Part of a small language model's weights.
Size: 13 layers, width 128, 4 heads of 32 (2 for keys and values), vocabulary 8192, 4.02M parameters.
Architecture: RMSNorm before each block, untied embeddings.
Training: a variant of Adam for these matrices, 8387 steps.
Each number is 128 + 24 x the weight over its row's rms, rounded and kept within 0 to 255. Layers, rows and columns count from 0. The size above them is the row's rms in percent of the matrix's.

# layer 3 attention value, 64x128, rms 0.0563, rows 33-63, columns 64-127
size [ 95  97  89  91  95 101  92 119  81  88  99  92  83 102 100 104 119 114  95 107  94  90 117  98 110  98 111  82  90 127 104]
[[148 169 104  94 125 149 144 119 122 134  76 136 164 206 147 118 124  94 137 128 141 152 131 100 118 121 107 160 128  80 120 113 146 184 128 147 112 110 129 120 106 129 102 134 100 145 150 132 122 165 121 132 150 130 108 187  96 145 136 127  75 136 126 128]
 [145 172 134 101 110 120 105  99 125  74 175 144 150 139 105 136 130  96  95  73 143 169 123 165 150 127 139 125 132 144 135 112 122 145 156 140 114 146 118 110 138 155 142 113 133 146 155 108 107 143 179 170 135 135 156 126 131 128  93 136 113 119 103 127]
 [125 132 147 143 115 128 135 153 158  95  92 130 110 104 110 115 104  83 105  70 146 135 155 181 104 117 150 166  96 131 109 122 117 148 114  95 114  87 140 126 138 129 107  98 140  98  97 129  90 140 107 136 151 132 174 166 158 131 132 134  65 161 154 135]
 [119 135 110  81 116 162 152  71 130 159 116 158  79 155 115 138 151  90 162 129 120 102 121 160 196  92 131 136 114 131 153 134 165 103 144 144  97 104  91  88 112 118 123 165 117 138 155 154 123 126 138 109  79 123 153 135 102 112 136 112 118  94 106 115]
 [118 145 189 136 136 106 120 159 125 124 116 130  82 128 132 141 123  69 159 127 105  95 127 126 124  82 150 128 120 169  53 141  94 125 142 116 153 101 104 114 184 146 125 159 110 104 130 119 105 126 137 113  99 122 137 125  96 115  65 164 107 136 140 121]
 [131 125 109 135 136 110 154 103 176 112 156 128 150  98  86 132 119 132 153 130 124 130 155 139  90 140 104 144 118 136 185 127 143 125 136  87  62 137 114 103  79 130 117 132 131 128 134 131 104  65 167 110 110 138  86 105  71 113 121 126 111 146 129 131]
 [130 121 123 159  76 115  97 166 159 139 116 114 115  76 123 124 136 105 116  88 164 168 140 132 156 136 101 141  93 140  90 140 125 115 128 103 161 142 133 114 111 110 150 100 123 146 132 125 149 115 147 103 156 152  97 152 151  96 121 162 108 113 137 130]
 [ 96  85 118 142  79 128 127 167 127 125 153 148 158 106 136 129 144 160 154 160 124  90 124 123 161 158 135 109 143 130 143 129 124 102  92 125 135 105 128 150 136 120 153 133 119 178 116 132 130 118 124  79 124 119 146  69 139 142 199 133 179 108 145 127]
 [126 129 128 142 103 136 124 112 114 137 149 131 125 160 159 130 164 133 132 118 109 121 160 137 198 170 136 145  92 101  97 144 134 170 140 130 152 103 100 149 142 158 171 120 134 123 163 119 123 169 115 120 107  88 166 157 125 131 133 124 120  65 103 110]
 [134 137  67 138 112 145 108  97 112 135 110 119  93 104 158 148  96 139 154 106 117 130 154 155 126 143 122 132 139 109 127  97 148 100 125 131 132  95  97 145 151 108 138 150 122 125 102 111  85 117 130 135 119 172 136  96 168 140 187 124 153 107 118 130]
 [120 137 112 128 157 131 147 107 119 158  78 109 116 112 104 129 156 120 161 167 108 133 155 120 167 121 129 114 127  96 118 120 152 105 141 119  86  98  94  93  96  99 124 131 122  84 144 172 157 100 132  94 102 144 122 149 147 121 150  94 164  77 143 117]
 [117 119 169 107 131 118 139 112  88 186 156 139 132 144 136 152 141 148 118 107 119 100  99 139 113  71 170 115 187 104 135 113 117  97 141 129 135 113  90 118 124 155 156 145 119 147 126 106 101 182 113 126  75 143  96 132 120 118 133  90 161  73 113 126]
 [130 107  94 138  92 125 132 129 173 103 114 119 148 143 149 131 104 103 120 113 114 139 125  78 114 128 133 148 129  87 100 125 189 120 134 107 175 157 145 143 143 103 142 150 126 120 130 152 130 142 119 142 126 146 132 176 108 131 114  98 129 104 115 126]
 [110 137  97 105 148 120 116  81 128 170 151 111 111 109 125 125 134 173 163 156 121 129 161 176 139 139 127 129  98 124 160 140 142 108 140  98 114 127  77 105  82 128 138  70 172 102 144 146 116  89 144  92  94 169  88 117 113 123 142 129 127  98 114 133]
 [109 131 106 133 120 140 149 130 100 152 108 142 120 142 165 108 110 146 189 150 118  98 146 131 124 178 122 122 163 120 126 113 120 126 108 166 137 107 131 138 133 115  93 127 122 109 100 108 121 134 140 128 109  99 147 118 110 151 204  72 143 172 138 114]
 [124 131 149 127 177 125 161 144  95 113 106 136 117 156 162 130 146 130 114 120 137  96 125 124 131 171 133 147 118  93 106 122 148 157 120 140 137 132 169 141 135 164 135 166 139  99 139 122 168 188 102 142 139 101 137 192 151 144  93 104  83 104 138 118]
 [133 167 125  98  85 132 100 109 149 137 123 118 145 111 135 106 118 110 170 149 106 147 106 127 147  94 115 113 119 140 136 141  90 141 131 134 127 110 112 126 144 116 125 112 128 172 156 124  90  98 157 139 113 160 144  76  73 102 133 184 150 143 127 141]
 [144 122 123 117 133 156 121 138 165 111 156 143 130 122  70 130 107 146 108 116 120 129 111 131 109  70 126 130 155 172 157 123 115 140 130 131 104 160 134  93 128 116 103 117 157 126 105 121 117 118 143 166 126 157  76 136 106 124 122 133 127 174 135 134]
 [118 121 149  95 153 111 135  99 116 137 195 117  97 151 138 128 135 146 133 190 149 125  86 140 128 105 160 116 183 100 177 160 108 108 140 157 143 116 131 128 106 152 145 138 151 143 116 144 126 145 135 134 110 117 148 131  99 132  92 166 119 139 127 116]
 [133 132 118  97 167 151 128 105 119 171 131 156 144  99  92 134 126 134 107 142 111  91 106 111 124 126 120 114 134 158 156 102 128 134 116 164 117 151 119 127 131 127 113 128 135 161  99 121 131 132 131 154 139 131 102  86 110 133 121 104 156 153 121 139]
 [111 152 144 150 100 147 127 102 152 141 160  90  89 132  98 133 151 148 138 137 133 135 146 143 146  94 112 112 144 109 127 151 134  88 164 121 116 115 108  93 112 106 150  90 115  78 142 133 140  95 141 108  80 137  74 132 151 135 167 123 121 108 136 116]
 [126 147 118  92 185 105 131 156  92 131 109 118 104 175 130 137 125 144 144 157 161 142 106 142 113 142 121 116 157 120 179 124 110 170 127 164 105 149 154 138 124 107 121 164 148 131  93 107 116 115 110 129 163 133 199 106 132 147 106 160 135 163 128 116]
 [117 104 109 132 169 115 138 117 138 178  92  76 100 124 133 135 151 143 198 165 134 128 152 108 128 159 104 142 117 113 129 147 160 106 155 106 125 131 142 142  77 111 151 123 123  86 127 163 147  84 125  77 159 127 113 161 126 130 100 147 106 139 129 105]
 [169 160 132 148  92 108  97 176 130 126 122  54 131 106 145 117 140  71 109 110 151 127 135 142 152 178 105 141  66 136 118 142  97 144 124 118 129 122 108 119 146 124 120  85 118 106 159 104 122 162 123 122 188 126 143 160 128 119 113 152 108 140 129 123]
 [116 132 157 150 122 108 141  43 141 136 109 172 100 123 132 125  99 114 155 149  90 150 134 132  90  96 133 126 139 123  88 105 133 128 166 130 117 113  90 142 145 149 169 131 116 150 128 175  80  96 145 144  71 134 103  98  83 145 112 126 136  79 129 141]
 [123 144 133 147 100 121 127 103 133  90 125 201 126 152 107 140 103  72  88 101 123 179 110 152  95  61 150 126 112 140  90 108 115  88 133 127  88 110 125  97 172 130 145 102 137 168 142 133 110 115 170 139  79 125 158 108 135 142 110  80 141 123 104 141]
 [134 133  99 104 163 157 136 108 117 154 157 119 135 125  93 131 116 144 166 149 125 110 116  88 107 162 108 108 175 145 176 103 125 149 135 157 126 177 152 105 119 112 101 147 145 125  99 110 110 125 119 144 158 172  91 115 140 124 128 131 148 164 145 110]
 [124 158 149 104 108 121 126 152 134 136  83 134 100 144 118 126 118 114 156 129 160 158 130 125 134 115 104 141 134 116 132 158 137 168 153 126 152 136 160 169 141 130 169 185 131 131 108 122 127 133 120 146 117 118  70 164 118 118  95 201 115 149 141 137]
 [132 166 141 124 163 130 133 123 116 146  59 160 112 155 121 128 131 117 163 158 138  66 122 138 103  96  87 148 137 168 135 138 111 157  94 148  91 102 134 118 169 133  96 156 133 128 114 110 154 137 100 121 115  93 104 138 104 129 180 150  91 171 146 118]
 [152 113  93 127 173 131 154 112 112 152 108 103 111 113 138 127 130 154 164 148 138 152 149 123 135 167  98 142 110 125 151 135 148 146 143 138 117 167 142 137  84 127 111 106 121  93 112 160 129 110 107 142 183 134 128 135 105 108  81 129 111 159 130 126]
 [114 129 150 134 126 103 101 153 141 114 100  96 118  83 148 131 100  94 128 108 178 129 136 129 137 113 121 142 128 118 131 127 151  92 131  93 141 132 125  88 118 124 146 116 144 147 170 151 136 115 147 118 144 166 131 161 159 114 117 168  87  76 131 128]]
# layer 3 attention output (transposed), 128x128, rms 0.0867, rows 65-95,97-127, columns 64-127
size [ 98  99  99  96  87 111  93 126  94  79 106  86  86 100  94 105 107 123  99 109 105  90 129  92 110 104 113  90  95 132 100  85 103  95  87  88  94  96 104  90  92  88  95  81  88  90 109 129 108  91 115  82  96 110  96 100  88 113  81  92 115  96]
[[162 146 147 131 157 168 129  98 114 135 106 127 100  93 117 113 154 126 135  89  85 126  94 124 157 103 187 127 110  92  85 111 117 147 104 126 137 162 165 121 141  89 130  95 141 158 131 117 140 131 164 131 163 138 100 157 147 135 113 110 115 108  97 127]
 [111 135 101 103 132 155 119 129 125 135 127 137 133 135 124 157  88 129 152 145 105  93  97 131 120  90 126 124 140 109 142 129 113 143 120 143 143 117 142 131 113 118  95 106 135 140 138 123  84 151  80 107 149 164 155 126 136 140 166  62 140 132 106 150]
 [113 140 132 121 114 118 108 129 116 163 141 134 129 163 125  94 142 197 140 141  73 128 120  93 184 118 131 103  96 112 124 137 157  89 135 133  98  77 161 125 107 108 143  94 122 162 125 127 145 136 173 154 137 111  93 120 111 160 150 141 147 170 129 115]
 [105 127 115 130 108 128 157 156 124 126 138 158 131 146 110 161 119 131 144 142 117 128 112 104  96 123 165 118 136 154 136 109  91 191 127 124 170 160 165 144 104 105 123 166 129 135 128  96 106 129  87 129 128 106 137 127 121 122  87 120 105 140 136 111]
 [141 139  88 117  88  97 154 151 124 173 178 163 148 117  84 125 117 111 103 190 144 149 149 136 148 159 126 139 116 114 116 129 122  87 121 143 143 106 126 141 118 145 142 177 133 101 138 126 110 133 117 124  99 100 131  95 128 101 144 140 152 113 113  69]
 [105 140 128 157 124 136 132 130 133 152 150 165 138 144 115 138 123 123 116 110 140 122 112 133  91 153 153 107 140 184 159 118  56 107 108 112 154  97 105 113 155  95 133 101 134 137 147 160 143 158  99 129 134 196 150 100 116 178 128 106 103 156 151 163]
 [157 144 125 118 130  88 150 121 132  90 103 143 125 127 120 112 133 154 142 135  44 136 126 113 113 136 112  97 117 131 117 132 167  88 150 139 102 106 130 123 127 147 157 107 122 154 101  85  86 159 148 154 120 110 127 124 122 138 137 133 114 178 126 116]
 [109 128 141 131 118 100 128 119 160 103 110 138 117 132 152 143 120 109 119 145 138 101 120 133 115 134 111 113 154 115 146 134 121 130 150 130 123  98  93 147 126 184 130 127 131 117 113 143 116 119  97 133 108 120 146 137 116 114 112 139 142 105 134 151]
 [163 115 104 112 152 134 128 129 130  83 114 140 121 119  94 101 138 120 130 131  95 141 139 124 151 125 104 122 122  75  91 105 163 157 167 130 113 162 131 134 112 159 151 164 134 118  85  73  79 109 168 109 107  54 125 141 136  74 141  99 148 124 110 104]
 [ 93  70 156 101 164 140 131 150 125 125 119  94 137 154 134 136 144 181 142 125 155  88 110 117 137 114 130  96 152 113 116 147 158 104 163 131 130  93 163 113 142 120 104 126 102 138  79 142 119  90 112 135 103  97 119 173 151 111  87 108 122 154 139 148]
 [147 142 114 136 120 158 160 151 127 122 154 162 147 158 116 101 123 130 139 121 143 154 123 161  89 163 111 110 132 166  75 110 117 112 141 132 150 199 138 157 122  88 160 199 140 127 135  83 130 122 174 136 115 126 125 112  99 129  99 114  98 143 135  95]
 [ 56 165 110 123 117 129 123 118 109 110 167  77 142 163 120 122 133 130 122 186 132 157 129 138 151 105  92 126 147 123 185 115 129 135 157 125 109 155 138 107 130 141  90 172 170 128  95 135  85 138 128 140  68 109 122  84 128 112 100 131 143 137 133  72]
 [165 179 114 124 114 104 138 144 139 125 142 137 109 137 120 126  94 182 150 126 137 151 123 126 164 102 117 116 149  90 154 143 151 124 136 144 102 145 127  83 132 105  87  82 142 145  98 126 118 137 188 128 114 115 123 112 154 158 141 127 122 147 128 117]
 [ 95 131 117 144 148 146 167 162 135  78 125 128 126 150 149 103 149 120 146  98 128 129 108 145  89 137 161 113 124 198 117 129  91  94 112 139 150 121 121 156 149 105 142 208 125 128 132 111 135 134 147 141  91 149 127 115 105 147 105 135  87 159 143 118]
 [147  79 166 120 126 116 127 124 113 165 113  91 126 130 133 113 171 107 117 127 187 108 117 134 113 148 153 129 146  97 110 129 140 153 123  93 171 118  93 128 125  97 145 133 132 120 137 151 181  97 112 131 181 114 100 178 134 143 102 143 126  78 120  94]
 [156 121 127 126 158 140 124 101 111 153 122 100 140 111 103  90 153 142 119 110 114 170 164 129 152 105 118 144 114  94 109 107 167 144 155 128 125 165 131 111 125 109 160 153 137 115 124 104 133 126 180 147 145  80  84 132 117 100 129 126 155 106 114  70]
 [108 145 135 143 153 130 148 138 141 108 110 150  76 109 129 170 107 106 130 150 138  78 101 130 105 148 147 156 129 140  89 137 115 136  94 130 153 102 119 126 138 171 111 137  90 128 139 118 118 111  59  76 123 142 156 131 166 147 130 108 131 111 107 140]
 [125 123 141 135 108 114 123  98 118 158 163 147 117 131 138 154 109 141 130 128 140 142 110 110 128 147 177 136 116 158 160 142  92 126  67 103 142  88 136 113 126 103  96  76 109 130 148 170 157 127  92 114 147 165 164 111 136 170 130 146 108 148 139 178]
 [139 157 100 153 153 111 171 170 105 122 129 115 137 113 119 148 139 138 116 152 133 133 132 151 109 125 123 177 119 154 126 123 165 147 129 126 168 155 141 118 134 133 114 213 127 106 166 100 129 113 123 110 119  89 120 127 119  98 127 152 120 101 124  92]
 [126  72 155 124 104 153  84 102 146 124 161 124 156 123 126 137 117 111 113 114 199 119 145 134 113 155 147 147 125 165 167 144  91 143  83 113 138 133 113 116 142 103 122  83 119 117 137 183 168 109 109 107 135 174 135 122 131 140 108 122 133 119 155 158]
 [126 161 121 132 104  96 163 137 119 116 150 199 144 150 134 146 130 139 142 143  93 158 117 139 113 134 155  83 141 137 131 123 109 125 129 136 126 141 154 144 114 115 130 162 126 130 118  93 102 148 132 137 118 115 169 116 112 123 114 172  87 173 141 118]
 [133 114 151 135 165 182 112 103  90 142 106  88 148  65 131 124 166 144 115 130 115 118 139 126 138 145 123 146 106 128 102 103 164 125 129 114 162  93 151  99 110 117 150 136 130 133 155 127 163  87 152 116 133 133 101 173 127 114 136  89 153  89 128 112]
 [188 148 126 163 137 144 155 151 105 121 129 149 141 108 109  97 163 119 129  94  90 167 166 169 105 153 132 115 119 144 117 111 129 114 146 129 137 145 117 112 148  95 166 199 141 136 129 106 130 125 189 154 113 129 118 126 131 128 120 137 113 142 148  82]
 [165 118 145  99 118 115 123 111 125 121 114 177  96 115 117  92 126 105 138 133  56 129 123 106 143 152 131  78 114  75  62 122 121 112 137 144 105 100 143 144 119 183 146 122 142 151 118 119 112 152 132 120 146 121 138 137 150 142 136 110 175 142 106 112]
 [ 78 153  91 139 140 150 137 190 140 122 167 114 136 174 111 134 101 164 124 110 194 126 129 136 127 129 101 162 133 173 151 151 136 115 144 116 120 150 121 114 153 106  89 141 108 122 107 122 120 131 146 101  74 117  99 103 118 106 132 120 117 140 135 115]
 [ 80 127  81 110 100 127 123 164 153 141 142 132 119 169 133 159  84 142 147 148 144 117  86  94 138  79 111 140 155 149 170 154 121 108 116 132 113 134 117 143 108 103  82 111 122 135 129 152  90 156  92 134 128 136 133 112 106 157 164 118 134 179 129 144]
 [140 108 172 135 111 169 106  78 130 144 155 145 143  90 152 145 152 126 115 114 146 141 125 154 130 144 183 102 120 142 149 120  98 117  96 115 153  90 122  97 150  84 120 108 118 146 134 184 173  98 117 122 150 174 156 146 136 153 109 125 116  90 135 132]
 [155 155 150 154 166 116 154 115 102 143 129 135 137  79 110 130 143 155 126 147  76 162 136 131 168 117 156 141 121 108 125 123 156 135 143 144 118 123 163  91 151 126 125  89 121 109 111  95 104 148 138 124 124  91 113 155 161  89 147 148 121 120 103  74]
 [142 105 162 150 138 100 122  94  84 181 140 124 120 113 118 130 166 130 103 140 119 135 135 116 138 154 181 129 126 121 132 125 124 134 111 133 153 109 137 116 110 105 151 124 114 125 145 139 160 127  91 136 169 120 114 167 123 132  92 156 138 102 117 102]
 [171  77 148 140 143 159 134 136 134 125 127 117 146 120 107  90 154 115 127  88 138 130 148 140 100 166 136 150 112 164 108 144 122 121 109 103 149 133 107 114 154 105 146 158 125 126 126 123 171 109 176 126 122 139  99 147 132 138 108  96 117 117 153 109]
 [116 175  94 141 124 106 156 143 107 130 126 153 114 165 113 122 122 181 142 142  92 150 131 132 113 111 104 117 124 145 118 123 148  96 160 169 116 103 129 115 135 106 136 146 108 163 118  96  90 164 133 159 125 122  90 100  86 161 146 120 121 180 131  76]
 [156 161 123 141 126  88 160 116 135 145 128  88 184 130 132 127  97 101 133 115 124 150 111 132  99 104 115 117 157 172 131 110 124 111 182 128  92 183 128 133 146 116 116 118 142 132 170 187  95 117 169 172 130 147 109 115 145 133  90 151 128 145 101  84]
 [150 126 105 123 102 106 111 135 147 128 140 102 198 109 133 110 131  96 129 157 190 104 154 138 108 158  88 107 123 156 165 114 143  99 150 148 115 153 124 167 137 135 142 132 118  92 139 105 103 120 139 132 126 147 127 155 128  80 120 104 104 133 108  67]
 [130 181 120 144 118 119 113 145 108 138 114 126 100 118 148  70 123 124 116 100 168 132 142 141 136 131 125 124 128 121  88 140 106 129 172 115 166 121 118 149 152 133 154 103 137 174 150 102 188 104 159 116 141 115 145  85 122 155 132 139  86 122 138 180]
 [107  95 135 146 123  93 116  90 132 100 137 107 179 115 153 146 147 136 141 140 130 139 128 123  86 147  93 124 114 129 152 104 151 183 177 127 127 147 120 166 156 119 143 143 132  94 102 134  83 152 154 171 126 169 109 137 169 141 140 140 151 158 121  53]
 [148 142 129 126 158  91 119 138 112 139  95 140  95 124  94  49 115  79 132 125 134 149 124 142 120 142 122 166  98  61 105 140 136 139 109 130 140  93 123 128 120 144 156 120 135 123 158  89 121 141  95  93 131 128 125 123 158 151 151 113 150 151 108 106]
 [ 90 113  82 151  86 143 109 104 158  97 113 156 121 146 112 108 135 163 126 140  98 110 112 144 163 122 114 107 153 138 139 110  75 121 136 109  96 115  99 129 144 120 114 113 118 159  95 120 135 150 146 132 157 134 143 124 108 139 146 117 105 170 129 114]
 [142 119 134 144 146 137 137 168 152 136 124 105 114 152 135  84 127  92 114 110 107 121 156 144  91 139 141 130 134 122  80 135 120 110 147 101 141  65 103 127 127 145 137 137 137 172 138 134 156 110 143 156 146 108 145 113 131 146  97 125  88 117 115 186]
 [ 84 114 131 111 141 160 119 142 134  95 156 184 108 138 137 177 125  99 119 129 148 112 133 146 108 133 162 134 130  94 133 140 108 121 117 159 151 113  93 148 124 163 149 110 156 124 113 153 122 133 105 130 106 158 180 135 103 144 135 137 135  97 135 169]
 [136 149 178 154 135 124 173 135 134 146 136  83 155 115 128 140 127 124 114  84 137 138 136 102  73 111 159 139  93 113 128 132 147 138 121 111 157 129 140 126 121 142 121 127 159 130 145 152 138 101 108 150 117 127 107 122 156 155 137 125 136 112 125 147]
 [118 107 118 109 111 132  90 108 162 133 128 142 131 144 123 122 141 136 137 135 209 139 146 135 138 156 132  83 139 146 150 123 136 136  79 154 119 154 184 134 166 141 121 134 142 121 107 101 139 110 130 113  96 124 149 140  99 101 134  86 145 114 146  87]
 [105 118 153 118 106 176 155 108 122 108 142 119 136 155 148 169 102 204 144 129  68 161  79 132 117 124 135 105 112 100  89 108 125 151  96 114 123 131 158 142 119 101 122 141 158 149  94 147 123 155 152 159 151 127  86 110 134 169 126 120 148 135 111  93]
 [ 97 133 166 137 189 132 106  92  71 112 102 164  99 124 130 141 158 124 139 126 112 118 109 107 155  99  96 145 102  95 146 109 166 171 132 163 179 149 128 139 145 116 138 134  91 142 100 124 127 122 136 122 124 124 120 159 118 144 147  99 138  81 121 134]
 [157 153 176 122 154  96 122  99 130 161 120  79 133 139 115 139 133 101 136  87 144 137 125 136 107 120 138 109 146 160 161 114 134 151 106 115 122 140 139 123 149  94 148  92 105 175 135 178 179 156 139 183 156 140 108  91 129 155  78  97 109 108 129 141]
 [ 84 106 101 136  71 160 142 119 171 104 130 142 111 124 162  90 136 155 139 126  77 129 128 135 142 102 114 122 140 122 130 109 125 114 125 129 118 114 112 168 148 105 104 190 115 150  90 115 130 114 126 102 126 111 138 166 101 155 151 116 133 155 139 109]
 [159 120 105 108  98 120 156  99 115 143 163 157 126 116 105 138 122 147 139 150 153 164 120 128 116  95 131 138 115 115 143 115 122 134  92 119 105 146 153 128 102  97  96 102 174  84 150 169  99 145 103  95 109 137 140 115 108 135 141 154 200 138 146  72]
 [137 154 174 143 172 138 156 115  80 162 127  96 130 110 134 167 125 143 136  91  88 146 113 112  96 104 123 130 117 126 125 117 144 144 121 114 167 140 137 106 112 110 135 135 128 137 151 149 131 144 125 134 132 124  87  68 140 125 104 131 138 117 149 139]
 [132 106  97 128 107 100 116 123 177 108 136 157 134 138 116 108 128  90 133 171 192 125 157 146 134 139 144 145 122 122 117 124 123 105 143 139  87 133 113 147 155 153 143 135 130  93 125 101 101 115  99  76 108 129 164 172 131 116 158 114 144 151 100  65]
 [141 124  67 108 100  76 109 111 141  98 102 139 124 139 117  87 130 121 125 166 135 122 121 123 193 136 124 129 128 153 117 149 124 142 138 114  98 116 118 117 142 129 113 122  85 112 121 111 131 118 158 114 138 115 154 130 105 102 135 143 118 161 127 125]
 [172 140 144 159 133  88 136 105 105 141 116  94 145  97 132 122 171 147 129 140 135 131 125 116 117 144 111 142 144 119 133 108 172 173 145 142 170 110 135 125 139 120 144 183  85 107 123  94 122 124 109  79 123 109  98 139 113 115 140  93 159 122 114  89]
 [122  77  85 116 103 116 105 130 136  94 123 165 133 129 107 153 106 166 131 175 101 120 105 116 190 124 106 133 110 134 163 149 132 132  92 148  98 151 133 103 122 129 118 104  96 105 106 139  89 130 120 111 120 138 141 129 126  93 126 144 156 154 153 115]
 [104 157 116 152 130 146 126 148 130 124 116  99 118 138 152  59 163 129  95 125 140 126 116 151 127 163  93 133 147 124  82 128 146 174 126 110 150  99 134 144 120 131  90 200 113 140 140  85 171 136 161 178 162  97 118 133 115 140 133 122 107 112  98 145]
 [138 114 120 133  94 167 113 159 150 145 142 135 155 118 147 150 105 175 149 184 100 144 128 118 139 126 130 111 128 115 137  98 101  93 119 118 133 153 153  89 104 143 130 104 132 109 141 144 105 112 113  75  82 110 119 130 121  80 134 105 167 108 148  65]
 [149 142 155 162 119 176 156 134 122 150 124 116 116 118 117 128 124 182 137 105  33 144 118 140 120 114 142 115 136 100 119 105 113 131  96 106 131  97 132  78 107  95 107 182 135 179 122 138 131 142 114 165 146 112  99  99 148 159 119  87 126 122 133 117]
 [140 118 129 120 138 114 156 190 137 160 134 119 154 142 101  92 107  80 127 107 157 138 149 137  85 135 167 136 155 126  62 149 116  62 143 116  99 114 126 128 102 153 134 151 163 147 171 122 131  92 134 127 138 127 153 144 157 148 125 127 131 138  98 176]
 [100 157 139 160 102 140 112  79 133 109 105 125  91 132 119 124 152 174 128 116 139 133 110 106 148 136 115 121 104 131 160 126 134 162 113 125 121 128 146 131 161 109  97  91 109 151  81  78 153 153 116  88 106 107  97 138 103 112 142 106 129 123 142  88]
 [141 153 115 113 108 113 100 118 141 122 134 149 124  94 135 113 145 104 123 129 195 146 145 129 123 181  75 144 140 169 167 146 136 142 151 145 140 162 113 179 159 118 128 101 126 100 111  96 124 144 155 128 103 155 143 142 116 127 124 158 100 165 132  84]
 [137 107  81 125 102 142 105 130 152 121 114 166 145 138 126 125 117 122 131 179  91 125 101 152 197 106 131  99 135 137 149 110 126 119 112 138  95 132 128  76 121 121 108 125  89 105 114 136  89 114 124 117 133 112 144 139 106  78 116 112 154 109 126  82]
 [166 140 156 164 186  97 153 125 126 165 114  83 150 139 152  74 122  97 127 125 142 151 126 140  97 137 151 132 152 130 103 143 137 150 158 129 127 109 116 108 122 164 142 123 111 136 142 131 151 123 125 160 155  81 112 110 148 115 100 106  91 119 105 127]
 [150 149  81 124 125 103 134 122 115 136 131 166 106 112 111 109 114 140 120 150  98 153 131 143 162 129 113 169 139 110 114 144 120 145 155 125 139 140 136 105  98 139 102 140 136 128 142 128 115 126 131  98 106 133 151  75 145 147 133 192 166 156 149 113]
 [157  73 142 141  99 133 157 120 154 141 127 131 136 136 112 142 122 202 157 126  47 131 114 117 157 113 128 133 115 156 134 129 111  89  89  92  95 116 139  81 119 105 105 148 132 126 107 141 122 109 123 111 118 107 103 122 147 116 106 119 152 140 158  99]
 [134 135 138 114 171 117 120 127 113 134 134 109 100 129 120 114 109 120 118 122 115 133 152 158  76 146 115 108 148 142 112 113 130 141 172 129 143  81 104 146 145 100 163 146 101 212 112 107 162 149 103 147 172 129 134  89 106 159 106 122  68 139 121 173]]
# layer 3 MLP gate, 256x128, rms 0.104, rows 0-3, columns 64-127
size [ 58  81  78 102]
[[117 134 133 121 102 102 117 143 137 122 114 123 154  90 142 133 153 161 132 126 170 100 152 113 178 109 101 121 111 119 134 135 103 158 111 124 160 128 101 147 117 132 142  94 123 148 103 149 142 118 136 142 184 119 158  83 110  94 129 157  66 122 103 114]
 [143 122 166 197 102 141 134 202 150 134  84 153 152 121  99 121 114 115 161 145 150 131 150 129 103 126  84 145 129 127 158 170 106 156  95 118 110  96 130 134 136 112  98 154 158 131 112  75 113 128 147 122 166 148 107 120 124 147 115 106 131 111 163 115]
 [133 149 110 134 108 136 124 113 118 155 142 159 145 206 110 144 148 124 153  85 126 141 147  91 117 139 136 111 103 141 137 133 104 111 134 115 133 149 109 100 145 179 196 152 132 161 106 163  98  93 139 150 107 128 162 140 132 125 120 136 175 171 159 147]
 [155 134 170 125  97 108  93 151 126 128 118 131 127 106 149 129 196  74 152 100 133 143 132 127 151 144 134  82  92  94 139 137 106 117 108 158 130 191 170 154  78 150 165 125 134 151 129 129 158 136 155 152 155 106 118  94  87 135 146 148 115 113 153 141]]
# layer 3 MLP up, 256x128, rms 0.103, rows 0-3, columns 64-127
size [ 68  88  73 101]
[[ 73 113 109 139 105 130 117 133  92 123 112 146 123  95 114 141  94 138 137 151 131 146 127  99 128 114 133 144 108 171 129  93 116 119 159 105 122 125 166 116 127 147 165 113 104 130 139  97 143 125 111 106 151 118 102 132 146 129 152 138  66 143 158 119]
 [136 123 116 102 184 134 126 122 142 142 104 168 115 112 123 129 117 133 143 169 146 171 166 112 191 170 162 163 163 130 102 120 163 124 162 163 126 147 125 113 135 216 180 172  88 137 121 118 114 101 106 149 155 147 130 109 148 114 132 129 100 138 150 117]
 [136 178  74 122 133 119 108  89 112 136 144 156 105 163 115 131 115 131 131 120 140 126 143 122 107 137 148 127  97 150  95  96 145 134 181 122 100 139 127  85 131 183 173 123 113 115 100 118 127 109 116 155 148 134 123 123 144 145 115 138 133 144 122 123]
 [ 65 154 109  99 101  98  92  85 115  99  95  88 103 106 116 130 141 124  75 133 120 126 116 127 144 120 139 119 113 149 155 120  90 117 134 158 137 139 122 152 107 172 148  62 120 158 124 143 132  92 100 111 139 152 133  93 121  75 157 141 127 115 104 115]]
# layer 3 MLP down (transposed), 256x128, rms 0.103, rows 0-3, columns 64-127
size [ 61  81  75 102]
[[124 151 141 160 139  98  96 107 136  90 126 165 134 151 121 151 112  80 106 115 119 117 115 119 120 123 145 129 147 143 137 181 104 113 147 150  96 137  89  85 131 160  79 127 156 166 150  95 124 111 120 150 131 143 118 165 143 146 148 145 120 145 112 153]
 [160 107  88 160 132 146 103 122  97 108 143 103 163 125 168 101  77 161 134 147 145 154 135 141 124  97 113 117 112 160 121 143 179 126 106 182 110 156 105 122 149 113 117 144 120 106 115 119 133  99 132 105 164 137 138 151 116 133  98 138 127 109 161 114]
 [ 92 161  88 131 148 111 108  96 126 112 146 109 113 132 136 151 125 103 115 154 132 156 184 143 138 165 138 149 161 106 100  58 148 129 161 138 125 124 113 149 129 153 136 121 136 143 126 136 135 134 119 165 119 127 124  89 130 149 117 137 136 100  96 154]
 [144 142  87 139 110 133 134 138  98 145 120 134 170 117 142 160  90 123 143 168 153 140 123 120 128 115 145 185 141 160 149 153 166 156 159 106 140  94 115  91 137 117 137 137 136 110 122  87  82 140 111  97 108 142 156 150 139 154 147  90 134 134 113 143]]